{"activation": "gelu", "parallel_block": true, "lr_head": 0.00941}
Each number is 500 + 25 x the weight over its row's rms, rounded and kept within 0 to 999. Layers, rows and columns count from 0. Numbers have three digits each. The size before them is the row's rms in percent of the matrix's.

# down: layer 14 MLP down (transposed), 1024x256, rms 0.148, rows 199-378, columns 64-95
# up: layer 14 MLP up, 1024x256, rms 0.145, rows 200-379, columns 64-95
down199 102:528517484482510463524480479483550533522488525504508544505448479453492537497517486476481491501460
up200 099:476540502508498499503446546450479509470479480507511501455514486517506528487472486489499468512465
down200 093:488463509514521483542520486514503477515477465511507522488535518509537448480475503512451490496483
up201 101:496497508554536496480439504475520533510505502517513503491514426524476484507495491497485484524509
down201 099:490506542491543487509504469486512517504506522482482522498482509462500515466482480498493478556487
up202 093:497493517470505525498479506455524488546525498514479507531492507488504528465517489538496526466524
down202 098:516509509517527441525463515541465545468514490500534557493459505492515497489487523513458530465432
up203 108:557489509517505515509571483500497524497449472477506484518536483534510477495519471477451529479513
down203 103:511560487501514503502518490534533482523508502437513480482518495489517524486559477502525508531542
up204 100:522556487498523458512537534494484519459485542507500492490518503495466511540469536473468481580477
down204 094:470482494539519528499519516454516508531490478470498488472533472472539511523499497491485506466491
up205 097:487470489576505538505513530471526493513496523485512480514527506520523489473485516535507515484480
down205 105:515547455502462532496507504463523500481475517509518534545510473530536531480509495485504487502487
up206 098:486500514495518505499496499577501500496481519478522500537476529486462466508543533473560497504468
down206 095:523479493515507513497491510535529483484512447470501504559529505499481507477470525512523506487496
up207 099:457495514519495531485487494503495460501489495508482542483502496538489476482498517493483532494514
down207 102:488508482486492515467506546499450515471530498523535519519531522492523458517478470478446508483519
up208 105:527522484495538560493507507497495513496519501507527496462515507464518552474508503468507506469484
down208 103:487465514491560544460480497499484460521492520521453537512496506541511489516508494523524540489448
up209 099:568459473529504498524473489506515498477525494500510502515489517506428508478476494493496488431486
down209 104:499513477424479511513466524466492526489503489492464517500486538453486484478538483490496529497475
up210 102:470506512461521559579523526480497512466501514496514513517491522488513491510437519476515523499486
down210 103:525488492480506454508528515508519496475529513510533502485513516514501521497535511523529511496505
up211 103:539472449526531487518518495466485479512490515489502485487467486450497523516476480501475495505493
down211 098:513490510493483498479532461496508492514512526495475529476497535513566504484503522543507493508542
up212 102:492478512515541532523528497506522509537473464489510459540503513491504526524512480499467554523522
down212 095:516525499467496512495510489512495475474510498535532561461545552459490519478484538514510521531528
up213 114:533512504471545468517501463487503485511520498455481502499513541483546495509490522486500490511520
down213 106:478497471501507531460472513502500530529488502500519501507493474497503506490561520479514495575490
up214 096:493475502538499547507463563491471491484515506488524533541514508486478466477494495508536536510456
down214 099:526488550558543486530498458496519516448513482490476464509471489503484498511463469521485491507467
up215 101:538520495484528499546517500489536543477507524505486530473500513461500542490496494541532487478479
down215 108:485461470532481460503493521501524481560504532511531494529523486531532461483477511453453517499497
up216 104:563503479496511513488484533476507455484472452487498486503539514492480457492474515512531555538433
down216 101:441464462469490509516510473492495564477525511464510504486459443537521524488473518506520510511494
up217 099:471476490532473496498546507530524483459456490482491449516560476488506510490518444519506482489491
down217 104:475465513496535462543468500488491504490544504507514509524429532512500550502537518500527511508468
up218 096:512497518515498532501486511506547527481528525503494483566480515523512502481468513553471488471495
down218 102:527504541462483502457536489486484456505517473500530497486537517509424544490488495483506491470478
up219 097:493473473485463453491475452466509519504482471527508536543496474469443509485487465515515488509494
down219 087:485522529554532523516525501514496492511483576519463504528506500496554501535486492484492489511513
up220 102:486506478507534489543471534540484538474481496505449499502513447494493441481516453501476510512531
down220 101:542466458476479501546519473516516511491501508500465501484508488543445524569514527559478501472509
up221 098:498513508496464509506495522485487517541526532469483510508523483493470470480519473474501536494507
down221 101:464536504494487472486531498508476534485515507526485514494515481455536469531525494534487498495494
up222 098:518495483493507543502530515552486458550516512484503481440523543497524501494522487482469526495479
down222 095:501513505427535495481545499514529556468473472524518554484546509460506487517529490511481487484477
up223 093:534485533473489465503457519460501531521521520504519499529496514495542492490519522505482474524513
down223 100:486507487479497513490501470546498475497471512480523512501511516529463512486509513506440458486485
up224 101:483490511495494530511482542502517494504502474499489482472482473418476537520515520487491574494499
down224 100:498457480505541511499506474473513467513522495541503494464517531519470555506495469478489527515496
up225 089:501493532485514501485504509515499460507476569509482520524503509543488482502480502465481490472558
down225 093:484520502509534536455459518470493532504522499496531556524517521458512490550495515469497524524476
up226 094:490505480531498512500486495518535495518483515485514507517511492480507502494521512520524422503440
down226 093:475493493536499470486491481498518521499505501478478508498480508505511476483502509547481538501534
up227 105:499558504525484504471513522520475483521503542510523522484501503519481493498470518495542460490495
down227 105:498438480486453487491528546471503511516474492514497497460501502469508504485506506515498486521500
up228 094:502476537480472496494534459501522508533472515517472497518423506468509553518509525506524489509511
down228 094:529490511492504505521489529516531514513525490523491506539536515515499495493499510546472496485496
up229 100:515465513509493500474540524495448511471475482505489531480489492467474524476496503501537488535518
down229 101:504507484472520463491546514533547489518517472516487504474541513475472511529530486529516547455552
up230 103:532464480512465510519488497499476502504496492497541509461482503461487517536520469447516543494490
down230 103:490504535440454538497505510503492509477530500485448512532513471518499480486493543555508457521524
up231 100:505470499506495482499504469465533517500486484492513508538503491530503494493488511518455508475503
down231 101:474540454469474485503497500529468467511517462480444491529477482478500494518506480508524474514467
up232 095:524501503493461507529549477522487533531479509485462533522502519501505499514457522495478478496555
down232 092:541466497468509501493549497514488518511507485503553552498485535530505511557527494495519500524429
up233 101:449511496531490482543503478485477493479485515507502505508458517493518469533537527518477514512491
down233 105:492554489499466479497507492527522484498482522495445498523556421495517481520541499534501511494487
up234 102:511522448495489528483508456479515540464484458491499548554495518505482466471519473526497479517505
down234 106:514516495478468467491448512490466505458437491487531497522482486484484509489536537506493531445435
up235 104:532499495501450508452518512521534521502500505524565492466506504467526513475527505465486554543498
down235 107:512475522519501471536516465501485499455492496509486504493481461488480511532488471513502519508496
up236 100:524532556504503482525462501484499523511498497509527464526505534517478486513487471491499462511473
down236 097:477523512550461485499493458521424489488456485511497533535488478518512564463535544482522503491478
up237 108:496497502514502473485520524490513522505515468504453476496500538501562472437466472509466506526479
down237 112:508511540487540506507459496490508526485518499505466494500499487447508509540478476545480477519509
up238 093:487501515513552533437465532509527493529551479469472513476485458494475467489501499465486479473498
down238 092:470482476529523542480523540473501486493484546548539516490482475491474491492515456495527495525490
up239 103:533507495524542516489485535429504475500529444485536496515440491525520495517500465498536483503465
down239 105:481488502467500473482501487505506485447504471467476496498521496542490502510502487502484529515471
up240 102:499490491549519487514530455455518509496484452486491502495476506513499526489509468504506456457518
down240 097:446488514462550522480502537509470522476512504539529521507507506493508478518468522484509532532528
up241 106:503502481548548562471482471537501455506483513492494481482493480503551487490545483512513506490486
down241 103:497484509519498477507506502500521507513492475507497519484481473499507505492527476505511508443473
up242 097:487458511454525512485474501460479504492519502539470526490462500474495546523475558431528486492531
down242 092:484519499540471514479497487501498502496509476465532496516500470558468474520530518492507504483533
up243 110:502468495480476509511522501525503544520519461466485489484514536464528468459487455483508477485496
down243 111:507499494488467520477514533499504532500526485513473493490533510530522523504494485506481506486489
up244 103:532464507470495512458490539517473479509518551452492473476494509563571488499522514537490519525493
down244 109:491505523503463484497475499469534480461475512473470499479460503488525520522506507516485482537529
up245 099:451520506470497525523524495490502486483506535486491456503512552456495524500557465480537485462484
down245 095:495489528510523482497522513466493507510479471526510510467471504499523499541498477523497527497513
up246 098:530547488438546526478505477475488475529497496497483460493518487487467503465489513486509510540451
down246 096:459507495538523462535494480487480513479502497486506537506501523456486478507512474509520502521499
up247 100:488513458443547518479486505475520508515482533501490479506511524466518512535493493493479490525522
down247 092:536506554499500461483501505553475501532464482486465504474492492513519488508484499481529509450464
up248 101:486480493528455498546479537513526460515503513476446507485458521432508486479557471508477474537493
down248 107:503487505504495466471483482534504496501521501443473524514514509500489524561498526521540508458519
up249 105:538482503509479478477514432470533503506481501489488477527572481493488509474502522482528497508453
down249 115:508444509525512510444475530508504496460469493484504514508511484484461505518568475488501485476506
up250 098:527489513501472512507505496488488491502501468540549494514517478503465455460491500493517510471555
down250 102:512536497478461503521466527505510502487497494507506492474546429544488519515498503489484482482541
up251 101:455474493507495502494461513523476489482484489463503490545493488489535501468456488498513514497482
down251 100:516494508474490555482503476499509530489534480508522473475496493508512479488532539528445523506530
up252 101:545523452505542530522485455473507497490511515444510518529453507492504501492467500509461518553454
down252 101:507469481503520461453481534499513455511467504463491476509512450541511513488521524449489516478498
up253 101:494502508553474523503483522519480498500486480492492519507492506504482478506521476500523480544508
down253 100:543522545486514519518470486511487468504483522529455518528479496498503483513533503479482523465516
up254 095:492481442457527480517477467492509493504486513442495485491474487523529508467544487525458456479466
down254 093:540501503525498510509471479537509502509512488463547487501571526577484509498487543523527510467456
up255 097:502505493489476541481508481516522469507500462478505481507501506486465502545501496476523494498507
down255 095:532451543539490486522516496484495508489491486476505537457504464504478493502522501509564492513484
up256 112:462491517476505561472481467509463488509531523502530444475498480534503520493471527507522481494501
down256 134:528494499490539465502518498492551520496472483523460526535515559458488494468501462507520470523473
up257 102:510538519508504483496499470483498501523482441504507476525504484538478481456518517515491490524512
down257 107:537511565493514482541492503519539432478528475451484482477457495490497475525542507475471494510483
up258 098:518501491496475487565497530496521497463473525490503525484499478500503504456512514536482527511487
down258 099:499515497495470507442507496526504478464514543491542492539500502474485486543512499508502507492513
up259 111:484549490493506507518508473543512497526482489543488477450485528503541501447479524509499476501495
down259 110:471456507470495527483562510479490517524526504497493537510538472469533504513490537490505542489520
up260 111:495538476505517515474485557492514500493477454482499459510516513486578527479501495508486475488553
down260 102:551531496470486472499500558513487494478501500480483524514545472499537460499524506489511514485482
up261 098:484469506540495531503527534465514476482516506480493517461534501522511509478500466514500518450515
down261 088:479521526494507530506500501491523497512505496528490494469511479534477500481509511435579479463459
up262 094:546475494490467483514521489497543552535483463537497510439489485486467504491485495465485518497540
down262 097:465493522509492507500461514534463518513521521457481546527493506541498473457509490531508490501493
up263 103:510526508509489533524513497489486448498475517531453526495519512523497493508516490490526515485471
down263 101:495497501495495493484496482517505479513509481515490512499507517523502500490492446519470494490505
up264 101:520480479524527578504498519475516506518514511481490483504509498517541467538496540501511508541570
down264 107:492477527495540531497532469524490513540451513514507513515504532545476468467545524470494505476477
up265 097:526519502500502490479464501478538479481508464481527493487464534505430486511450521530479545475476
down265 101:460478492543535477517529492484524517537535502473528520517524487489513522452521485537476444512543
up266 101:494509496514506482496443487498527509443476468501508547506515480482502512526517514481498462518510
down266 096:525536508514467465491528497517507482467505520458508516537530520456517462510487545523508524486542
up267 099:516478514519510495476491450483488505460515512532494509512479493567557504494506528474501524518517
down267 100:493497508465490527485472492502433506501490520513469509495495520484527530437479497508476519470534
up268 098:493502469494527494474533526536500509475497456518512490510462453480491509543518521496489499540516
down268 102:529477514479517523523466501450515440483495502534463456503487480527493472498484504452513464515558
up269 112:529465485508488508545481497516498483492504499526483439503496484464509508427484533511479468499463
down269 114:543514469529474498503530476512478463526515537523455483494505509515507517540534506480514536488433
up270 098:493509510530519511513518471514498563486486477502506479493505527482520520510460512499520465486507
down270 093:560484537520519493470512515527454446443530484494547453505473481486538521488492452484530515536491
up271 099:477545517484540530516500505511491478464478501540509481497506520456470501490496483499548491500487
down271 100:537453500496496503516497500492468505483463490505504493491499504533472499512503519512492554492486
up272 097:442526505441512484496525499484511500525507482464492463507494538477504483485543530488517468470454
down272 096:507509495546530495511547519518483510470506488474496497474502483586494491502532468512502508533491
up273 110:509510488511535519513513484536468510494512500461496492513531448512448545539508483498482508520528
down273 108:499505469477483511520487518517471535495499494547543491580535527514508511484511509497489535489473
up274 102:513505512485464501471494503460463527528537507527470515485488527553534495495459518505564488526530
down274 095:523521485525479475495537528463485477496495548500523508492487551495492535523528514500478482479480
up275 113:485504502494495488510517483502496515527526502463541472443560467506514489531497512509467532466493
down275 101:534493509533485516488524509512502557489512519529535468513524506441476445472508510497475518509503
up276 104:537458535468472537505483479480472527493518484489517481468502520469515493516475503492513508495485
down276 096:556497497517491466493492502521481493497483506540506527535481519479521466511498513533511505484491
up277 098:538509552523501497484550546445509518538525533503510441487501531515503514463518521472490487535510
down277 104:508465480512477494481497484497491460493501543484483503513490457490545459506506530532507510498523
up278 094:484489549514566487507454499489505486511462507552489544502500512496521507535498538529522506537541
down278 103:445523504496433499484535498551500510515527503473467525441454481467457500499479491550478507481484
up279 099:509516437498498470482506502520507474502523484448510507507491518498503474517490455481508477501488
down279 107:524496513507493499502538502513498521557511554512480454542462520538502515496537518513506532526525
up280 102:556487513529475514505503493479448494490505461496473483475498514503504506510468493534537459537496
down280 097:515533501477472495487501516508493521549475520498458520536524474532513477523516499505546484514521
up281 102:521489483484471508486471537481477466483482453486445519505514504444469485488533518498503484502551
down281 097:489473477514486466537483492523502511512486495509523498501503523482514503507491465453533461489451
up282 092:485544482475506520498508496468530453518493522496503526516497470511519519510470558568469473482533
down282 095:478524495501495474509450480526434470485501468560447455509509454509533524557499530470491522495527
up283 102:527517501500454553509477494530490489490480489519499495516511497478517520482455558527499490472472
down283 108:482493485485454503502549504514543479532516493514486468482488477489520477491524494479521516507517
up284 097:503475488491489450516490533482471490552532482516469502463478518510484513514524494490490491472484
down284 103:482436528499522513474524505481504508501468493467496454493521493510475508471466486534513471525551
up285 097:517476487492485500517484514510507462551550483475475524490504539441500498501477518478483480481538
down285 100:500493481504511547553467472545474510524452536522487482478528484505520467514526502564513507472517
up286 095:510517440488523506491490446519478492559509473475483526508508523476466503487503500530489519498483
down286 093:520500505501533535457490531515437519482540523500434477478494500473492482531482467511477513486484
up287 108:478467527516509499476519504478489511481501489488488507517494503471497501507444475503522523520492
down287 105:502499507470498499459524493522497483478486536533581489496505490489510517514516507498461487499522
up288 098:506476548497472564514515500498503465500474504531480533439515461495527523504485518462484518474457
down288 101:528552497533520505483456545517496471510488491496469491475521490553516539516475472459495506521481
up289 106:515509484517495509430498447496497494491466487498527484511480500508512481527506489515553533473479
down289 104:539512498525460509495484503468491523458502492531481498528510478509493506487475483498457474463490
up290 091:492509475514558497502488517501479532527537508538509529514473509477510494521485469476478480508515
down290 092:488491508469481477516542497513538464499500458511482484492525494519473517464499541468545504484519
up291 101:540508522488525526498539482506494504481517508469486492498504511488506460485508537532506545499483
down291 094:474490479522531528488539488468482521523505534515505546497534547519493511526500460514500500498476
up292 102:479474499495502447501527515512558530512525470527526516526510492504459464570491504497495536504551
down292 116:524521476501497528517481476528463446513487497465456533497498521494534523449485482470515442495459
up293 097:482461544479501500480499456488540502458530497498511501537531504485477522540497487531463507505484
down293 102:509490505520511458435484468484503525474545502490516509476523527474473502522487477515476495490501
up294 104:503523516528542471502526495540514466527516511496485479503529551497481515543478523461475476507507
down294 106:484495462475495490516527505514479508491504481531510547559454484518480510511509497490515507514477
up295 098:510489469520522454563458521536549502507505484496499513503525549500484460513524509517494511559498
down295 100:475486447505513550491478519510463488473515486495509505470531449540498522559528467474516505502487
up296 099:492500484491547495498546548477496494514455536494461479439501462468506467500518492539500477473488
down296 110:496476509561514477527543482485513456480441504439489467490516500489502501485517522487499508512492
up297 103:516507497485510511507520505447472443495497548512509493488485492486481505463525506534482481454482
down297 099:472504526528525487518487454496549489526538492490457491492489523479476501478547513478513500497547
up298 102:483487473531478476475504482502502497497528508495511474485533458506526507486525500515486529532518
down298 107:484494490494508532456513486540499490479474487496489513486488486567521491499521483460501438527492
up299 105:502464514495482511516504507507476474445512481485506492504485466523538486468538503526498534486499
down299 100:456514546482494532508474515502558477542488480513505530505458518510492501502507516474490496474522
up300 101:533515512517503467506521470469530527477493493514487483492437518501504486493515472525531477511507
down300 097:506498493472475516525497519476468493500463500483509498494524488494497493495527473506544526510481
up301 101:453537540505472474502484486511503502513547438485507511512511526479502486536483502487487496533498
down301 102:500468518508468471501481512468555525540495491516534507518517527474473474558502489501473520501526
up302 101:502492514472560489459474513543462527475487477499533494505481489442503512523487524497526466504503
down302 106:497486525478524557490498494515456500520472513533511517486474579497484513503467448582485526464491
up303 106:445497523553496520468506509470503480509502506511463502486502493494528510499493485503505488472520
down303 099:518481483532515513477455492473544542522516498465495561471511501528516516494497529485503487493507
up304 105:496507481503532499511538549504510551511476457451496498487493487481524543562505484543515489498446
down304 104:455533505469506509529506479500517531472517508508520508481497504458529492506511497510498522472499
up305 099:507470511509517505536481472529463545479522544475442496457489503476496475536496462508466491516498
down305 098:550466514485527509496471468452531510490539505542488532556492521501465519469511498527543483530499
up306 099:509484492498545499518511489478492447464487518507499481529443499486487486475507544450521472498496
down306 107:521516488487472464524493510528496468488482546515465476507486445485486521517496497469494516487479
up307 101:525516494518513523511541506504487482454482517455529498471482520502514492557533518487504505504475
down307 105:508531504494486514485467465505548473548493538493460491521497536467506521501493520473507490495519
up308 096:470467504486515525483489451521500508528514474476477502477478490490494507467478543469500486493500
down308 093:514521520517522442501526505468454491460476487544510461511517504507514503558544472529513507531516
up309 098:457535516504484491501457500544470498507515514524498494464489522465467538510561497563494477530465
down309 094:524486501547455491531490563527486463475473473521489494514481498512450496464519515481473457495453
up310 102:518514461506538508493517517499512489492492508520529526485484514465483483491502526501521489517505
down310 107:436460422503504508482502488504486540474522475553567516530477495542522494491520500485505480444549
up311 094:508473519536470467444479480489556473486502500511509547493499529522485484456490529503490469519475
down311 095:512501512470513495556530457508512542470531531447490502503525500522442489511490462505509499531520
up312 106:475513452491473515520482515512543462524497507480472459527519470491504503476517479474518502526496
down312 104:477541514493500511531541505515503456491533510503461527468503471538524501479520493494476522505495
up313 103:518498487494525491549472461512487537480504498494499474492451517509545472504538511545452488485444
down313 099:494475484490475549481505465478490465524516529464482477495529493519486509487484505510522513514490
up314 097:502476497542525512517509535487503518521517460486487485501509466511530538492469490506455487556527
down314 099:464516500508521479508537496521510518492512487498546480532504515482539538497509489557517510470480
up315 095:495513527510526550483488507492489448475537503480491496463512501463484513495512484499521474518487
down315 100:484499531462496511518459502501495484499516501512487524475508508486526452518510470500480493486476
up316 100:529503518498480514539449523503486476441517534476505501514508503498490461509506483516515518497482
down316 103:495533509481490472470476489503513489452523527475495561515471518476490502486464519501455538502565
up317 094:502483479480534542541520518512507510516526522540479527463526494474493509447488501477469501458477
down317 088:494475489524543511514497495543516494492454462454481547530479546487472456476529500478493536493557
up318 101:514521494480532520503526541471506484509505492489498508489499478487488537525497503474468463562488
down318 104:513463473498480490518516509479510483518472527493504488512508484493497496475490505501505565475513
up319 097:530481449520494496486485486521454521509486493482500495522504513472410471508494518497514474465478
down319 106:464541492480490501499478509463496472491516510510485457439515515510545520478480470523482525511494
up320 099:495493499493514456499535492537515478562523513495489488511471484480503486508510504523523507518502
down320 092:504484524507486468483511509494563530497515494514491484523477508480481516501466503438502503522477
up321 102:525473525508499471490471519484529500521517538504477500469521538507488524476497511478520504502489
down321 098:488527504500543492576506459497476484510489477492472472505494473486537533500514503454479456467469
up322 101:458479477540473459509502509534512460496486494536496479514506522511520489519527499519490462516515
down322 101:478554499495564486537487475471463522519472515428484456502465493504478510509509488487530495467525
up323 101:533447502499492510509534540468530468498491423445479463511505551479551516489469510514502505509534
down323 102:516492488523516485482471508519497514534493510511480461519532477538468492513517477527507527493474
up324 092:467440495502505524564533522467504489517484508519447508530494502468499515464521483513502464485529
down324 091:516509478534480485509487538535485484487545509521522507496496515507539482517474493498469458508502
up325 103:509499474553488499521523469527544471472508512540494503464506498490516515511510492488523511476505
down325 098:484489534517529490512490478486507485477516489487531463542519488540482500517494506447556524502496
up326 102:521534493511499511444547482499497490543498507481457499500471485475505510477513507520471481514506
down326 110:482531495531450474498511528523507512490481483486515518510462484494490497490483515499496500494493
up327 095:447518492523500480487498477499533533480491508533561529477507509476478499497482496526534485512539
down327 101:487518467499518508508517489484507491519488529479498507482481522529491526460513492454485464491458
up328 104:492513533477512515519477441481484516538498460496496507518541486474493537487501481504474507490464
down328 091:490450514476516486498532508494483486506450515547476554524452539504486476527495505534497474521508
up329 101:509519527492494536511487525491500492483529503480527510512512494480480540518541500533493476475523
down329 102:499494509533500513473462494538534523497485493511469528502491501457517476447468498494498462495527
up330 100:491497492522502471502498433476500491494501491486466502518471514512535503487505511528504514518482
down330 099:452452472471469510518478480486471528516488463525496572508473498514481528547482527495501505529520
up331 100:477486462519553505485470465476543508583504493533495480498515496471490474509489512501508447499492
down331 097:484497532504504509517522511494523527498535478540512522534511488493487520508498499469494492454488
up332 095:532479462458516498515536490488503556456510525535467498476525499538482502495459485501505472520502
down332 094:503529495533470559473491496488563477502498498475499485540496517501527516532500502505528477502484
up333 100:458526533525533513476493514513490518476505530482510492535492498518524503501465479530492503491449
down333 102:489511536507495512552491530495505485503559501532494497520545471446483468460523529514511500518509
up334 094:500476533482524492504464458529476460499529459553482532517497492492519496502470499533501477469526
down334 095:500481476494503475500514530478523486534477516490491485519479476486536512504469504522491464478469
up335 106:418509495501507495514501488501492494442495511530527484494463522492553501480473503474487540497485
down335 099:455440494519506513532503526473485509508502481512520503534495435516461463484495484508530489486503
up336 098:496491497497511491485501502485533492515512481461462501508477526484512534479460522485487474489491
down336 102:515517477554490480484500530509501467487506515540537509519504518475489539533486530479517497488541
up337 097:504432514541457510499496521513470502480496482513556513487512517476495490476526501530506472506481
down337 101:513483500500476483474531520500482516518531494486443509472545534508540495504471513440514489552478
up338 097:509519508487516505493465510509521540452523506491467517536514520457523499518467494487523495515502
down338 102:479478511496478505504504520527465519496484505510505468487525470502511524511511471496494492502532
up339 101:501490488543509464518513478508486490546510555465529514541491493541473518525477501476511484523447
down339 100:504465502488566511481487480531507502503457535471487485516550472487512498501486548547531486470521
up340 098:488521486542486554509440494533485469501513490538476470490485493498495506489512511500470499552522
down340 097:504499496505500517503526490529533529535510477465485513534481508543492491487507507479573528497500
up341 097:486502520525494507476473526508516513503498485481469475511554474521516466486505521444507514538529
down341 094:530523518484534561534457486489463504509537522504497488522512521472510525478525491529518474520518
up342 103:470519515458523471468488515547528478509480475537493478471511437505489470507504526467481550497523
down342 111:518464511522494525458504481492505527558474507505488543509495569490501507514489533491520454484481
up343 092:533528479491543500490502485504507516523467518461452525486493512447528522489496498518498508492501
down343 094:464467511480501532507497484481498512478457506500471457445520500502453470523531475463505488528523
up344 110:500538467496514566498511527562460513555547516498508478487505525495515531507481496474530511493475
down344 101:476495488493510471515478493559506503501482460517542556453521504467458490491505471531500468498518
up345 101:564484533525506541505509501480494488495521478476521497470495499525496516496492536504479473540481
down345 100:477479489474496520486527498509476510486470470551487536515497542492518480535509536504524506573496
up346 101:504495488518493506497444576512494476521526514519481498515470541486460522507520488502543498515540
down346 095:535477530510533495506503486488503478498495548519485499476502462522490520525509502500489499463477
up347 100:474461518504481517482490488549487471501487529473531465499471530468486563515470488478537493495517
down347 105:534505489488527488514498535452497473539486499554473545500482503486448456490532478485460502495505
up348 095:480485543518565517515501524449492458502470483477491521513504478499477465524494512514526475535485
down348 094:501478506495512505497487509464500501482523442481475484496474478519543530525511533447510535512486
up349 095:494510502490484500468475535503527539450512487526539534521487481500484471522484539534509496498482
down349 095:462530506532508452500537461486479503528504469446489529513455499508482552512507464444479449487516
up350 097:518499455505495525515498507490537500496494526481479499480494500535521497492479489486521468501534
down350 094:528520524528530436495506451518523523502533499504511461488546481481473499557539470511490480523528
up351 103:506521493495508513504532527507500449481454517491515472506528483547537540542516503540482472502515
down351 099:493507470470495503491458499473479482565495495501561455481489531509502510527470497495511489503475
up352 100:481498491474543500514453464517527542485453515480470510482522503523509484505512512472462511523495
down352 102:453485505486463483491534483460535487500539497511486490485528505523498530527478491450479493496522
up353 094:525500466503527515511446522470527527476541537478545524516474474497458475457533479504512485512526
down353 092:465505482543512509533482496491500507522473480506445509508466481500554474481465513477524476510486
up354 105:510487501495532502494487509511470476543528462505515498504471487480498486515481498490475463494441
down354 103:522504512495498517478509490487464465531525499465495502494489498547524506517481493464509491475502
up355 098:518498483434510487494499517553499546498538500450496539503529497496512527484514534470495507534512
down355 095:506516486515527497536476516467526511465445495516473484496488492522496512558468459497474457513466
up356 106:486454448462492500510466462525533513471431521505506475486466560523474516494493565440500506565497
down356 103:518504526502506506506467488522494472513456527475495497516446566500493494453528514504478506539534
up357 089:473530485506495515537474516507492486502497505511479492499528502462530470481473496490482521472515
down357 088:517481539469492457470517488509521515493514500514552496479473484514508520487541513504501519497481
up358 104:523527549524482471554509492446462516498471499525525482474529488536499504499536527488477512522524
down358 098:489493503483559485490481448487475490482513473480523444467525524549518501469458496481503510493515
up359 103:485487484512521525494519510493511497494513500532513512504485521520499505516494496465506510491500
down359 113:486481515510482482503516491503506523522507522487450516480509502447471507520513463499481528495506
up360 095:470501495511470517480536463542518513494479504516479518491448501533507485478509451471512471519500
down360 094:495520521504503441489496480465467521509540480498519494472523493501515475507520504512533515485505
up361 096:469514499503547547503498476504501490516477456477463575524490471486534487513460541475459485489513
down361 094:501466457510536473515552515453471528516510539494518495528515478505487505463480461508489480498488
up362 099:519582505521517511505464484464513494473482518501486445494508469494493506528519489471513514475464
down362 094:467513510485500513461481460476514526501520495471481468478488472496509572523513486551493511486525
up363 088:518506547464575466497518505531479450481439474528507519517514486494446507534523493462515457490459
down363 082:492479462517472508494536505479527546534539481482495482458493490519545500481486546479503523516490
up364 104:485469500463467529503490485484484538493529494456491487522497513561487542531523546512496466503497
down364 105:482504551511494532481486473505478510478486493532527494489505499514514505446492528485509496507533
up365 096:532474496526514538520493483501516472500509450498458530501529510508476505546484516487477546473487
down365 099:530465489507465524505476491506516494475488529557462464500504534526507500463539545514538488477512
up366 106:487516508499505494481528504541536473515515525497511484494512461503540535482476521475520484509516
down366 112:511478496482444516518476506558497494501465468503493436505473522512475503521452544515486490513534
up367 097:551488580488540491474456508498494499478486499476477502501491471530501517521527477452481447491492
down367 101:443528477486497460473506496467494505489472498535450534484506499540531486463557504525521484510443
up368 100:481511501499488503497488508522479510485475461506493505494542480554521496506498496521513487485484
down368 105:498538552502500504520467548453516458481502513551515504449447454480482491474508513483529538450494
up369 102:437495489499515525532493499514523504536529458475509451494454513491524466517534492526502513456521
down369 092:541504442477450523496522521499492458523526526482505496473522492434526518529534477483489513509490
up370 102:487461551472511484473494551511504520501526520536527487464521490484508521530478507475537517511491
down370 101:559469492512521477520496450548532522475511482446457501531510478502524497481538459492522496519534
up371 112:493476515483536483518504488505488497498440483478486482499535447481535470498502468465507548531476
down371 109:478534491494486495537490509480491544516490511517475478518511452450526499514508512505498495498495
up372 107:469508514476467528455504532493466533526532537490539487506512503520447499508511503473508497490508
down372 110:516494531481491492492489537500503507471521499447503441479505533534510497555490457503493488493504
up373 099:492510532516498538489520514508505519532481506459474509524523500493465484517519518465542505505459
down373 101:480532520494493493519483511512472537500506543499527456473497458526477498482493515490544511495521
up374 107:494491490566488508464497519458500512501527472510466476492488532460511507472487516496549500464481
down374 110:550474500493469466500470496523469517453500496476503483505512500519504548471435511511490501502491
up375 095:495461501534503487529506482515520546526491468508505484499518492515471465502487474510500487504489
down375 094:513549537420514478502524504468535477497496505492489469490496488508546450513486532486477485493484
up376 097:471479497505467512436477504472485500491474458449493495507512507573474483487491455498523482460506
down376 095:471447541499493484516516485479468551501523445540471498504488512518474516564518484464489471480504
up377 103:497502542501556486526539511475539486527529491507490533490513536524552540506467499497517456513550
down377 095:520507514470524503552471474503510513471503520502510433462475519451506465476539497499534540497492
up378 095:491496509442496466470499528534510493457466486513506513492502490489465498502533494483540490525494
down378 094:485481520509499526500470529515540513503500523511548506502515516515504530511531481515492496488493
up379 100:540528503535457469445449518516500501537480474481517521547502493478486523479537508508497528520526